{
  "grad_clip": 2.0,
  "final_lr_fraction": 0.0,
  "batch_tokens": 32768
}
Each number is 128 + 32 x the weight over its row's rms, rounded and kept within 0 to 255. Layers, rows and columns count from 0. The size above them is the row's rms in percent of the matrix's.

# layer 2 MLP up, 1024x256, rms 0.0676, rows 829-881, columns 0-63
size [104 106 115 101  96 101  99  92  99  99  98 105 113 100  96 100 102  94  99 102 100  99 103  95 108  89  97  98 104  96  92  98 102  92 101 101 103  93  92 100 101  98  98  87 111  99  96  94 101 102  99 102 101]
[[115 132  94 130  74 139 164 180 150 110 111 142 155 126 129 143  93 100 157  95 170 141 131  96  91 165 107 129 158 166  67 131  66 158  88 133 138 145 106 123 165 111  77 129 144 127 150 142 106 155  57 136 101 123 147 140 179 163  52  86 154 104  87  54]
 [133 150  96 141 163 131 158  78 160 124  97 140 175 178 144 137 125 112 129 107 168  75  94 163 111 126 107 119 121 118 102 138 139 123 152 176 138 114 213 158 156 148  49 160  84 120 174 132  94  88 113 156 122 138 120 132 148 143 123 192 145 194 144 183]
 [139 106  56 167 117 160 138 120 138 105 117 173 138  72 112 186 148 115 184 112 100 171  85 146 161 125 115  96 153 177 161 164 131 159  87  84 122 178 133 168 169  69  92 145  96 154 159 109 158 183 170 118 155 149 151 133 119 121 103 101 127 129 127 108]
 [134 141  72  89 157 129 117 101 150 122 107 152 118 110 100 165 121 155  93 112 154 154 134  91 150 188 110 136  89 165  79 118 108 111 121  91 102 145  98 127  95 233 104  81 124 172 111 182 122 133 114 138 192 186 115 118 192 157 115 164 102 133 139 108]
 [135 140 122 149 147 158 160 165 126 172 100 119 115 142  68 108  91 171 132  71  92 109 167 160 168 133 152 132 130 142 149 122 116 175 104 117  94  57 119 203 147 138 161 138 123 170 166 102 113 131  48 106 120 121 158 192 152 162 138 162 110 152 138 183]
 [114 105 115  95 145 180 138 164 128  74 155 174 192 145 148 119 122 132 147 149 174 134 138 146 135 142  83 105  89 121 149 143 132 101  87 132 107 162  87 180 109 152 119 137 167 149 177  61 123 108 171 152 130 163 142  97 138 129 131 126 141 162 116 153]
 [146 164 127 150 147 176 111 186 103 103 112 179 143  99 127 119 136  51 166 117 119 145 158 121 147 148 114  40  51 161 125 154 118 160 167 168 110 145 111 103 165 107 107 153 116 141 174 122  97 102 143  77 133  95 130 165 116 182 132 186 178 114  84 121]
 [121 169  92 135 134 163 138 185 118 146 141  99 157 134 100 149 123 121 170 130 154  74 151 171 156 195  84 139  97 138 114  93 140 107 134 139  96 205 141 100 145  90 125 139 160 130 138 122 107 159 128 130  99 127 125 154 207 137 128 106 138 152 116  74]
 [123 106 121  91 145 116 132 132 113  84 191 183 128  82 130 136 167  62  95 103  88 183 105  80 162 137 151 124 142 129 127 170 127 173  84 107 119 161 162 172 157 110 144 122 124 140 173 123  85 181 152  80 101 122 147 125 150 140 133 126 135 107 161 119]
 [148 112 133 109 112  93 127  87 167 146 141 123 121  87 125 133 143 142 118  97 140  77 150 141 184  97 113 102 134 133 145 154 156 137 116 157 117  97 106  94 153 118  79  66 183 158 166 140 182 202  98 100 123 136 119 118 152 121  84 124 108 185  92 134]
 [138 179 159 100  88 108 156 170 205 123 107  90 129 168 107 133 126 112 146 107 119 126 136 181 111 161 125 123 103  85 163  94 129 102 128 169 128 128 145 172 166 137 110  77 135 152 117 134 100 142  90 146 117 157 121 145 178  68 153 153  95 130 146  96]
 [145 232 117  49 153  84 104 110 115  73 185 128  92  95 141 127 183 124 122  87 135 147 132 175 133 135 100 156 144 169 116 127  85 154 141 123 135 167 170 145 170 179 172  96 135 140 178 152 115 161 178  84 156 136 124  94 118 160 162 142 145 164  75 102]
 [166 115 108 122 103 131 153 100 152  61 197 146 138  65 108 135 208 118 126  96 152 148  94 146 119 109 169 152 113 137 163 166 111 127  83  98 151 169 126 102 163 156 100  54 156 169 136 118 135 180 201  92 179 147 138  83 147 156 115 169 209 114 119 136]
 [102 164 105 164 126 147 138 122 177 164 142  90  99 104 111 180 134 184 217  99 106 115 127 164  97  97 168  81 119 141  62  78 105  91 166 147  87 142 166 153 123 154 113 151  66 131 107 105 116 111 113 213 163 167 120 153 124 112 137 120  91 125  87  68]
 [187 143 126  66 166 164  85 100 156 128 116  93 125 187  55 136 100 149 147 114 121 123 147 111 139 127  86 162 117 129  67  63 130 144 108 162  88 126 152 105 127 167 106 126 169 124 164 103 124 104 193 168 115 114 129 160 118  89  90 132 123 152 109 141]
 [167  88 116 119  93 167 151  60  98 124 131 178 146 157  81  89 154 110 154 115  70 130 145 185 130 136 181  61 114  94 116 156  83 143  97 150 117 131 111 154 169 124  91  83 163 156 170 198 112 132 173 115 139 157 127 188 154 182 115 145 131  96 172 102]
 [138  96  44 131 112 111 187 138 136 115 140 122 150 106  96 160 147 158 143 147 124 164 100 184 113 110 120 112 171 172  64 189  74 138 183 106 123 128  96  86 184 128 139 117 143 116  89 187 119 164 104 136 204 176 117 138 127 178  79 158 156 109 110 124]
 [ 87 200 171  93 134 106  89  67 173 150 134 124 147 156 173 141 128 136 147 157 167  98 109 201  75 128 101 137 179 162 109 146 128  98 145 135 119 128 177  61 107 132 122  91 125 142 167 146  91  80  94 108 169 150 110  60 146 149 171 117 171 160  96 127]
 [138 113  91 156  85 155 154 125 121 203 187  71 121 120 103 140 120 160 104  74 188 123 110 148  97 141  91 149 133 157 139 123 130 113 111 146 126 156 180  99  76 120 163 102 168 199 110 122 121 103 163 163 127 160 107 133 147 115 139  68 141 124 142  98]
 [ 86 115  50 142 169 104 130 148  78 156 127 173 151 159 129 154 122 112 150 142 184 149 126 119 150  85 132 103 111 185 123  77 168  73 104 186 103 209 179  98 150 159 140 129 104 132 131 102 140 192 164 117 169 171 160 113  90  63  93  64 106  99 129 125]
 [ 77  91 156 153 126 159 145 157 197  69  85 122 153 115  93 139 135 130 255  92  91 143 147 148 173 135 169 120 156 123  97 175 140 145 101 112 153 100 111 161  92 102 104 117 110  96 124  98  97 171  90 120 227 133  94 190 148 127 206 141 172 120 115 115]
 [159 157 171 181 103 179 164  54 100 118 119 165 157 130 200 119 155 194 106 131 136 155 117 119 170 188  86  83  63 144 116 103 103 188 155 139  74 114 165  95  99 108 102  64  97 191 118  89 136 123 111  91 144 136  88 166 146 132 103 201 132 129 144 119]
 [112  81  94 129 124 115 189  77 116 129 161 192 119 131 123  73 135 159 140 127 170 137 192 203 177 115 118  99 132 178 154 122 156 111 117 179 152 165 144 125 120 100  74 113  76 106 138 165 100 192 135  75 145 134 117 123 101  97  82 115 157 195 173 145]
 [161 200 124 137 141 155 246 145 139 112 151 101 141 167 141 171 106 173 154  82 177 120 152 162 133 147  99 196 147 197 113 145 106 157 194 113 164 135 143 107 123 147 101  83  88 145 193 131  87 139 122 116 146 101  99 116 141  42 151  81 111 138 108 164]
 [ 67 121 106 120 115 150 185 149 110  77 109 148 117 139 183 177 163 111 199 147 135  79 207  68 110 128 146 140  95 158 120 178 139 129 171  97 146 193 120  41  98 123 131 149 126 144 152 164 139 171 159 118 181 158 150 188 124 130 156  81 117 169  79  85]
 [128 134  98 146 163 141 104 122 176 137 129 144 118 158 136 123 191 142 159 110  93 160 158 180 109 186 131 165 111 184 106 166   9 145 134 155 186 149 161 136 130 120  61 118 138 182 128 202 105 137  69 143 121 152  91 100 141 167 180 129 111  88 123 127]
 [110 119 107 127 207 137  74  98 148 148  75 225 225 160  86 160 123 173 144 153 122 157 113  99 103 147 158  71 100 104  86 103 116 171 103  89  98 134 162 136 150 126 123 145 116 133  80 161 117 124  50 122 138 152 149 142  85 119 139 184 186 157 148 134]
 [168  73 153 149 122 136 155 120 116 133 152 102 126 215 158 116 178 144 154 100 135 129 182 144 150 110 107 194 108 136 101 139  67  79 143 104 134 134 113 125 137 163 116 142 137 134 140 117 116 124 158 162 150 172 140 133 107  30 165 110  98 131 133 129]
 [164 102  97 116 153 136 121  61 131  94 176  89 169  55 133 117 160 195 135 120 130 144 157 108 166 130 141 156 109 106 119 139 157 107 171  52 150 147 136 107  91 120 106  87 108 109 188  91 139 143 175 120 158 175 152 155 137 111 132 105 131 135 109 113]
 [170 131 140 140 152 143 120 153 152  95  49  78 112 134  89 172 142 102 135 104  59 107 170 144 153 173 162 156 153 162 158 176  83 128  46 145 152  70  96 108 218  87 134  63 120 132 139 175 145 127 126 124 107 169 141 115 127  88  29 124 152 119 157 136]
 [ 89 109  60 117 146 114 130 116 145 134 199 187 142  67  87 138 145 151 102 134  56 138  93 109 100 146  99 126 156 125 153 165 115 152 139 109 182 134 175  97 138 114  93 103 139 177 136 182 113 134 144 110 120 119  36  89 143 175 194 168 127 166 129 162]
 [128 106 138 135 134 102  83 144 152  55  92 140  98 124  71 121 128 127 133 128 152 182 122  87  96 133 105 156  95 125 140 178  92 135 151 114  68  98 167 127 144 192 143 106 140 183 173 192 116 137 126 146 121 161 103 133 138 161 125 103 131  85 100 100]
 [114 125 115 134 161 177 169 174 171 114 104 150 133 115 111 129 180 163 186 128  68 120 169  75  83 130 129 129  89 146 101 122  93 145  62 119  91 152 124 161 105  82 106 110 115 126  97 109 128 136 171 148 132 123 138 124  93 158  94 114 159 115 170  87]
 [151 119 140 177 133 113 132 105 133  97 134 119 121  93 104  91  92 121 163  76  65 157 124  86  94 107 148 113  86 117 146 125 117 177 159  70 133  71 137 107 140 153 159 146 190 132 110 164 134 103 143 158 100  92 139  92 110 175 131 124 134 124 146 144]
 [101 119 101 157 166 133 144 168 164  52  65 142 111 115 140 118 133 123 164 128  97 131  93 102 107 152  97 147 107 218  87 116  77 178 138  77  83 119 129 139  90 131  92 174  89 106 123 145 120 117 104 172 134  98 138 188 171 126 174 109  91  46 131 107]
 [ 94 179 117 153 164 134 157 140 144 124 130 155 206 146 128 113 120 123 135 142  82 103 105 172 163 146 108 165 108 159 155 125 114 101 183 161  48 101 135 128 157 124 121 101 132 154 133 114 180  72 124 172 165 141 105 151 185  87 129 110 148 168 107  69]
 [120 130 130 126 124 140 104 122 127 104 148 175 162  92 121 137 163  97 121 187 138 124  87 148  81 158 121  84 107 133 137 147 139 148 184 178 137 128 153 128 142 130  96  76 185 119 206 129  96 102  69 124 157 106 102  99 139 163  65 129 224  68 132 147]
 [140  53 116 139 120 176 191  93 135  95 134 192 151 113 133 115 185  94 137 146 168 143  87 101 154 123 165  55 113 143 115 160  98 172 123 114 141 159 172 123 189 131 125 141 170 114 114 151 100 121 131 136 136 118  80 143  96  84  93 129 145  48 141 102]
 [ 79 140 103 163 158 156 186 138 177 147 148 111 114 178 108 106 167  79 144 126 113 115  93 150 119 140 119 105 124 176 147  86  84 115 123 177 119 128 144 174  98 161  95 127  92 141 145  89 104  98  82 138 163 169 131  90 215  98 163 116 154 107 140  37]
 [142  62  72 136  92 132 139 125 121  91 131 160 138 163  78 146 146  50  81 126 131 169  68 131 130  84 152 134 133 171 157 144 139 133  86 145 157 120 170  97 135 186 147 125 149 152 129 124 203  94 145 151 111 196 170  95 135 179 112 147 150 158 201 129]
 [ 83 106 156  77 180 155 184 194 174  88 153 179 155  82  91  76 125 119 178 204 135 159 126 166 155 159  90 131 117 158 120 159  56 149 153 157  93 137  89 204 117 114 123 130  88 125 210 118 107 138 111  88 128 105  92 155 111 161 108 154 108  80  80 133]
 [184 143 128 131 155 178 140 132 118 147 138 104 135 140 121 187 165 169  97 104 136 127 180 192 128 109 104  99  96 120 113 151 135 166 120 145 162  99 162  66 190 149  83 133 101 163 134 121 153  91 166 185 143 173 165 132 162 106  93 148 150 184 187 156]
 [140 133  84 101 173 129 144 188 136  99 113 158  85 122 133 145 212 123 112 119 131  93 124 126 146 166 139 118 153 106 134  58 110 185  76 121 128 111 160  91 200 134  84 140 150 133 102 160 141 145 142 100 102 137 106 105 181 155  88  92 128 139  97  84]
 [ 85 116 115 110  92 181 120 160 177  53 126 174 107 110 173 111 101  74 192 132 106 152 134 123 156 176  63 147  38 167 104 160  68 142 122 167  93 168 150 149 134 145 146 125 146 151 138 135  55 154  79 119 149 154 120 109 147 104 147 143 145  87 139  98]
 [102 191  83 142 179 126 166 139 172 157  89  95 161 156 127 106 190 113 125  54 107 149 115 117 129 129 126 177 174 111 149 124 100 221 101 115 125 143 136 137 151 121 141 120 128 122 100 157 142 181  93 134 134 136 125 110 173 122 124 129 178 145  87  78]
 [109 109  82  66 128 103 121 157 155 129 103 173 142 211  37 160 147  90 133 108 152 115 122 117 188 159 125 143 120  85 120  95 153 156  98  82  85 147 123 106 168 140 117  98  97 186 141 130 123 136 106 124 142 192 160 156 128  75  73 138 105 171 151 145]
 [106  91 132 141 145 154 131  82 153 116  78 191 118 131  96  64 177 165 182  45 128 145 143  94 140 125  92 115 130 160 143 144  86 105 108 126  85 175 135 106  99 132 143 170  90 186 120 183 107 159 129 126 176 141 120 133 113 141 141 126 166 167 119 124]
 [ 90 126 119 136 118 127 176 181 100 120  58 143 136 154 122 168  99 135 137 100  88 181 123 148 115 132 157 123 110 116 179 219 134 176 115  80 125  96  77 146  90 107 135  91 124 190 156 177 156  78 111  61 151 163 122 141 138 186  69  46 138  77 136 114]
 [105 135 120 191 123 139  73 104 205 111 108 116 126 111 169 140 109  66 162 139 138 110 125  56 121 121  94 192 151 113 106  95 120 176 127  89  92 152 171 123  66 131 120 125  77 102 188 139  81 134 138 136 125 126 158 155 172 126  94 129 156 106 108  74]
 [144 105 114 113 131 142 130 105 155  97  89 174 154 197 103  94  94  87 131 129 130 158 186 206  95 175 144 122 139 141 141 214 134 124  48 160 108 140 138 150 198 118  75 110 161 179  98 152 125 103 131 114  96 202 133 146 121 149 122 131 181 115 148 103]
 [132 127 123 175 145  90 113 100 112 121 177 181 133 131 125  85 157 101  98 189 144 186 102 173 176 163 120 162 119 156  93 144 123  83 141 161 121 153 122 112 153 119 159  98 148 150 119 121 128 159 198 116 192 174 112 109 140 130 142  90 109  61 144  89]
 [ 97 187 113 115 133 167  85 124  88 142 105  68 167  47 106 139 129  99 126  65 117  90 149 142 190 159  89 164 137 154 130  96 120 100  47 137 110 127 151 150 116 143 173  67 108 162 141 159 159 118  83 151 191 240 145 107 153  59 135  85 113 161 143  91]
 [114 168 131 155 132 113 131 163 116 111 125  84 103 123  78 133 127 100 161  73  77 112 130 108 121 163 120  96  48 172 117 163 124 148 131 100 142  79 147 161 130 176 166 118 141 185 100 191 159 154 128 112 122 148 176 145 101 134  90 108 115 133 151 113]]
# layer 2 MLP down (transposed), 1024x256, rms 0.0553, rows 829-880, columns 0-63
size [107 112 116  87 100 100 103  89  98 100  89 103 126  97  98  99  92 102  96  93 101  91  95  85 101  83  99  95  98 100  94  91 110  93 107 107  98  90  82 111 104  96 100  86 100  96  88  97  93 109  89  95]
[[134 105 110 108 153 142 117 154 144 109 119 118 142  86  79 149 214 130 138 104 173 165  97 126 164 115 141 114  86  98  91 157 159 162 204 147 100 149  77 123 103 174 125 127 105 115 130 162 109 172 149 137 190 153 127 146  74 137 113 160 143 177 141  99]
 [ 97  98 197 125  84 127  55  68 162 164  95 138 160 184 140  93 145 120 121 112 109  83 142 188  91 127 115 107  93 147 136 153 116 173 148 184 123 147 151 149 194  75 149 133 134 127 114 175  93 136 108 141 112 159 149 132 162 115 109 190 119 123 160 127]
 [127 178  71 192 122 120 119 107 110 125 129 187 142 151  70 141  96 131 154  86 117 168 155  94 129 122 128 151 140 137 134 114  98 105 154 150 118 183 194 140 102  74 142 170 114  74 146  78  76 148 145 118  86 134 122 129  86 147 131  78 103 116 164 146]
 [ 87 145 119 172 119  95 109 139 115 113 111 120  74  98 176 137 111 153 181 130 132 117 151 101  99 109 180 156 150 170 144  78  74 188 154 123 205  76 131 151 149 171  88 165 132 125 155 126 160  78 167  91 123 150 119 129  52 116 149  95  78 120 178 162]
 [132  50 149 126 150 102 112 173 130 155  84 137 100 145 121 126  99 119 136 178 178 147 135  83 157 163 119 146 155 103 117 116 156 130 144 136 139 147 117 100 129  97 101 176 101 102  93  78 189 153 119 111 146 141 178 135 152  77  86 159 101 104 121 118]
 [171 120 183 192 118 117 131 182 171 110 151  99  71 111 145 113 120  44 151  59 138  67 132 122 127 179 174 126 127 111 140 156 134 135 178 112 155 115 174 108 115 154  94 105  82  75 155 149 105 123  87  86 108 127 144 136 144 116 158 159 165 112  99 144]
 [168 146 184 151 125  92 145 139 159 125 185 151 115 135 123  47 132 137 190  98 128 151  42 100 136 157 118 101 149 136  94 163 151 129 120 106 132 161  82 119 146  73 198 131  97 136  54 127 104 129 122 156 127  83 161  67 129 111  90 160 142  77  54 165]
 [155 102  65 113  90 145  68 121 154 128 110  74  80 175 133 117  94 160 126  98 139 145 162 219 140 136 128  94  94  99 134 142  90 111  91 183 171 132 162 204 114 147 126 130 158  29 155 134 115 154 149 120 161 149 136  90  93 190  58 126  92  96 128 117]
 [144  99  66 108  97 157 112 129 115 109  81 132 119 178 138 144 155  70 192 132 136 153 120 116 123 140 162 156 187 165 120 173  94 122 101 124 151 153 114  85 149 146 183 108  45 150  72  87 119  74  58 134  83 155 117 158  97 130 138 149 104 176 142 135]
 [160 170 170 109 146 131 115 120 156 129 135 118  96 121 120 148 145 163 116 140 171 144 110 162 105 124 130 154 122 140 166 105 180  79 126 111 141 172 134 177 118  94 178  97 111 140 173 175  89 197 178 119 183 145 184  91 116 201  88 147 139  55 135 162]
 [138  72 159 154  80 148 120 221 161  70 157  72 129  84 188 133 106 132 159  94 164  97 112  81 126 133  87   6 124 141 116 128 167 140 176 108 153 192 142 140 146 160 109 110  73  68  91 162 127 139 167 124 121 133 142  68  91 107 113 121 166 148  57 121]
 [ 71 148 113 106 119 162  90 127 120 210 132 136 184  94 120 207 112  76 174 152 155 136  98  96 155 132 121 115 102 137 108  92 143  91 156 161  91 155 171 148  84 142 140 137 220 115 120 123 121 110  39 122 194  95 157 132 150 126 129 101 113 114 109 133]
 [ 80 131 101  99  93 172 109 176 195 120  96 139 150 134 153 145 125  71 110 130 101  74 122 113 134 133 169 144 148 112 121 146  72 142 136  49 142 149 131 103 158  97  92 137 122 171 147 134 125  48  97 162 104 148 187 148  79 164 110  59 173 109 108 118]
 [ 64 117 201 125  63 138 112 113 117 152 115  81 110 181 159 161 102 122 139 139 145 156 123 134 176 141 148  65 121 170 126 106 150  71 172 145  84 131  83 106 114 148 169 165  82 113  78 100 172 108 121 113 124 110 104 154 128 171 114 111  77 134 122 128]
 [119 150  94 138  96  85 125 122 131 192 161 162 121 147 106  82 113 179 161 108  91 148 152 141 126  22 147 129 113 159 118 159 163 116 114 143 123 169 124 132 114 156 141 157 101 141 132 168 160 145 150 148  54  43 130 136 107  93 155 136 184 118 151 126]
 [161  82 109 219 150 125  83 118 149 120 132  72 146 135 110 154 103 133  84 152 161 132 152 102 118 145 116 118 131 129 141 141  64  65 143 172 112 132 137 103  98 131 133 130 167 178 143 143 109 119 157  66  73 131 164 134 107  57 145  89 138 164 141 170]
 [163 151  78  81  64 105 180 126 152 177 122 143 128 127  73 157 112 107 130 186 184  99 131 100  88 107 146 115 117 132 140 188 138 144 106 146 154  89 179 118 181 160 201 119 138 158 156 122 178 103 160 172 125  63  77 125 131 109 160 121 101 163  92 111]
 [ 76 147 100 112 129 115  82 171 119 152 119 116  94 144 174  87 140  72 111 105 124 109 109 214 130  84 153 127 134  64 116 135 106 196 100 107 130 129 177 144  79 185  84 119  21 159 170 124 104  73 102  82 150 171 103  92 139 158 107 119 114 150 170 174]
 [140 139 122 169 136 157 206 130 200 111 155 138 140 133  91 132  94 110 118 103 164  93 158  84  89 116 131 130 135  88 113  72 152 133 165 120  89 103  73  83 169 136 119 170 162 127 138 143 130  76 178  77 127 149 153  71 154  94 118 101  96 113  76 182]
 [153 167 159  95 151 114 122  15  97 134  99 144 147  99 140 133 152 138 169 147 151 163 142  95 161 146 115 118 143 139 125 110 219 128 125  52 142 101 103 132 132 132  81 169 127 151 166 115  79 123 108 135 206 107 135 196 122 137 119  99 144 151 142 163]
 [179  80 113 159 131  86  95  92 170 133 101  88 128 166 136 134 169 121 171 165 156 119  95  64 163 112 125  74 179 136 154 190 147 230 127 108 130 108 115  91  89 103 128 125  88 191 148 159 116 125  93 121 126 186  85  79 119 115  96 139 116 127  69 157]
 [163  98 124 172 120 152 131 148 137 116 165 146  35  98 161 112  92  97 145 114 169 103 167  91 128 138  69 152  56 134 154 143 148  61  83 112 112 193 116 157 123 128 147 122 128 134 133  86 116 124  97 113 161 101  57 156 111 163 127 105 158 113 124 113]
 [101  99 135 107 112 115 104 178 124 125 175  60  40  82 167 136 149 122 180 131 104  77 137  81 162 108 137 130 151 161 118 152 122  99 164  88  84 120 193 123 130 128 115 183  95 163 104 174 146 126 150 152 132  96 127 161 141 173 146 156 143 134  91  88]
 [149  88 105 142  78  86  50 196 142 125  99 163  97 122 121  66 133 212 178 144 121 113 117 169 131 100 114 136 123 149 178  88 108 178 152 196 184  95 137 144 124 149 192 101 222 153 117 152 143 111 161 156 145 167 145 171 161  71 158  80 125  80 118 107]
 [ 98 127 150 154 123  84 129 141 115 139 167  35 110 104  97 134 141 142 163 115 117 127 177 112  83 130  93 168 173 179 131 185 136  92  96  87  95  78 134  93  86 153 172 128 179 116 159 108 103 135 115 121 134 158 169 165  94 125  99  89 137 127 126 119]
 [102  65 160 136 120  75  79 103 104 160  94 158  87 122 128  96 115  54  72 153 153  76 166 162  79 152 156 117 172 111 131  95 107 105  94 133 112  55  70 101 112 124 144 150 111  43 139 175 187 104 177 134 124 122 145 109 112 125  84 109 138 134  70 152]
 [124 117 109 172 122 114  96 113 142 103  88 128 179 155 161 123 119 118 125  97 116  87  89  62  81 103 139 113 178 139 161 107 162 131 173  94 116  79 128 121  88 145 134 127  53 198 115 147 114  72 142 134 145 166 144 113 126 100  87  93  87 114 154 166]
 [138 125 146 105  85 126 210 149 134 160 108 144 164 126  76 117 143 158 121 143  49 157 146 100 130 133 139 171 150 176 188 146 138 131 178  89 102 123 133 109 135 183 144 137 145 122  97  90 116 139 122 124 157  52 103 122 181 163 127  96 146  94 168 114]
 [129 116 127 119  66 117 123 105 121  89 147 121 140 109 124 125 128 169 111 147 105 135 126 140 151 122 137 118 183 101 137 153 107  67 124 121 247 137 134 120 154 117 149 137 131 188 105  93 149  70 134  80 124 148 121  50 106 157  96 151 166  71 145 131]
 [119 138 108 131 102  99 107 112 112 165  53 175 170 135 117  68 142  87  64 154  99 110 112 165 148 106 117  80 112 110  96 178  82 163 132 123 177 173 112 120 197 176 131 111 151  56 143  67 128 137 140 143 126 157  96 139 113 113 152 145 121 130 155  98]
 [138  62 109 143 131 164 161 113 130 133 148 131 118  86  99 152 122 113  90  72 102 202 125 152 171 112 131 109 146  94 113  99 181 128 176 141 142 134 143 178  91 134 154 100 154 134 108  74 142 174 102 128  87  84 142 150 171 142 117 107  70 112 129 122]
 [187 127 133 131 130 179 136  80  97 184 105 105 137 110 124 101  99  71 160 160 124 106  89 104 163 167 131 112 121 100  91  81 148 127  53  96 139 115 131 106 119 132 123 130 116 207 123 114 162 127 139 113  77  94 212 173 175 132 164 156  90 139 116 111]
 [169 186 113 126 135 192 131  80 188 165 113 156 148 125 136  95 138 105 142 128  95 127 137 109 143 187 117 149 117 110  87  53 105 135 127 128 124 164 121 135 109  75 176 168 116  92 107 111 148 147 179  73 152 111 164 188  86 103 100 141  94 173 179  94]
 [131  95 121 128 131  98  81 114 140 118 113 101 115 136 139 148 138  99 103 140 139 149 140 152 141 152 107 150 131 105 139 147 179  76 124 102 119 122  83 115 126 108  97 131 196 125 156 108 211 100 200 106 138 159 103 115  85  93 126 149 113 146 154 124]
 [ 93 162 130 125 117 160 173  98 161 123 112 174 129 158 113 141  98 105 123 123  82 147 168 147 158 171  90 142 114 112 131 142 171 119 131 161 103 132 134 108 156 156 169 115 145 127 149 163 124  72 106 106  98 165 152 102  68  79 144 137 113 147 108 161]
 [128 165 155 117 216 172  75 219 128 111 180 131 135 148 156 108 101 153 145 125 120 180 105 157 165 118 140 126 159 127 181 111 106 146 155 173 141  78 178 114 180 110 140 186 152 140  95 172 152 112 156 143  63 113  92 123 135 204 146 124 113 167 154  92]
 [ 80  99 124 137  89 103 126 102 173 160 144 121 119 135 112 152 131 160 136 163 118  90 125 121 127  87 142 137 156 149 157 109 165 155 129 159 145 114 138 109  59 152 177 159 184 183 101  79 115  68 161 116 142  37  91 127 109 193 160  90 115 163  95  82]
 [123 120  93  87  89 176 118  98 133 155 184 126 135 107 142 108 103 161 118  89 152 118 163 172 116  81 108  72 162 141 164  90 104 138 138 116 184 113 121  73  90 178 148  77  93 179 162 147 160 126 130 144 161 105 159 109  42 115 152 122 147 158 110 188]
 [109 129 190 101 115 148  85 151  98 184 133  91 113 151 155 145  75 173 144 162 128 114 182 113  68 154 128 168 125 121 171 110 163  51 138 103 109 118 157 119 143 107 106 157 154 112 148 163 153  86 141 128 158 130 101 124  88 218 137  91 109 163 144 161]
 [120 207 187 109 185 141 119 134 174 141 123 129 149 129 178 127 118 186 198 112 123  71 172  91 105 182 107 123  91  88 139 147 140 134 142  96 148 105  91 127 101  83  82 128 152 174  98 129  99 155  85  88 104  66 122 169 161  95 183 120 154 111  54 107]
 [ 99 133 121 107 147 167 159  48 166 139 170  95 167  92 129 133  59 133  86 145  89 148 118 143 186 137 110 121 114  97 160 125 133  65 115  63 180  93 137  74 127 107 136  38 128 116 103  79 126 104 157 152 159 160 174 150 133  93 146  39 150  78 166 136]
 [124 131 192  88 108  97  89 141 123 103 146 134  64  78 117 114 142 164 147  88 153 118  98 142 150 136 132 121 139 128 152 102  77 120 135 122 154 104 133 162 163  81 162 118  86 153 103 152  70 144 172  89 138  42 136 113 183 144 118 161 161 183 157 122]
 [117 103 125 117 114 155 138 115 144 133 113 123 202 162 134 102  72 109 120 173 107 149  95 133 147 101 101 113  97 159 166  97 113 150 131 110 129 173 112 137 166 127 162  91 134 119 168 163 165 107 108 152 199 138  87  90 159 114 120 173 143  47  93 192]
 [153 126 177 113 130  83 177 142  92 117 140  91  81 119 126 161  91 137 115 129 152 128  98 172 101 114 131 117 199 135 104  75 207 140 113 113 103 136 156 120  81 152 149 134 134 107 165 101 122  88 229  87 135 105  96 124 124 186 162 111  97 109 154 108]
 [115 124 111 112 170 142  92 153 109 153 151 117 149  92 147 121  44  88 162  84  87 146 136 134 205 138 124 124 169 198  82 125 172 196 167 120  84  55 136 134 124 125 146 164 134  88 162 103 132 114 133 146 139  40 121  90 200 125  80  66 137 127 125 132]
 [ 97 149 142  84 127 134 147 104 142 146 119 112 115  81 154 138 183 132  50 170 108 131  98  87 141 130  54 132  76 137 125 152 113 139  93 100 124 132 154 153 113  94 174 141 123  98 141 207 112  97 151  71 132 134 131 168  95 141 112 105 124  69 131 162]
 [128 135 175 147 113  78 142  85 173 113 113 152 104 142 127 106 131 146 102  98 171 123 180  94 128 126 115 102 193  93 124 147 117  94 122 108 146 125 127 184 165  97 173 129 184 110 174 141 177 100 141 185  57  81 159  77 126  74 124 165 169 175 153 107]
 [147 109  98 170 147  86 119  73 105 157 229 107 134  86 162 136 137 167  95 154 134 152 101 176  98  43 115  97 166 137 118  76 111 110 139 173 124 145 219 125 179 138 107 103 113 117 133 124 131 117 147 120 159 137 168 134 120 165 201 132 151 198 194  97]
 [176 140 137  85 155 149 174 138 128 104  33 116 142 120 154 161 148 149 141 140 160 106 132 104 113  98 112 110  74 127 123 129 124 181 145 162  94 126 145 186  79 104 160 141 127 106 116 146 127 136 114  91 165 171 102 109 128 154 126 199 143 109 120 109]
 [107 125 136 141  88  65 127 105 182 128  72 155 171 189 118 164 113 142 111 148 125 116 137 142 111 134 130 122 141 136  99  87 105 136 138 173 148 120 101 111  61 169 128 159 189 128 148 141 130 214  89  91 159 163 139 130 144 126 142  94 120 119  97  93]
 [171 171 129 117 126 116 152  99 173 162 114 129 142 167 130  94 138 168 141 140 152  63 185  96  74 151 167  93 136 152 129 113 102 146  98 126 138 144 123 179 186 175 103 107 154 140  91 151 136  90  83 104 108  87 131  77 120 118 133 191 120 146 127 137]
 [154 125 119 135 117 134  66 145 133 137  90  76 120  96 125  92 138 108 142 135 157 128 115 171 101 115 142 104 133 176 117 101 118 145 107 170 176 115  97  74  54 140 129 150 128 109 108 157 157 137 157 169 128  83  92 102 169 104  94 102 111 152 141 106]]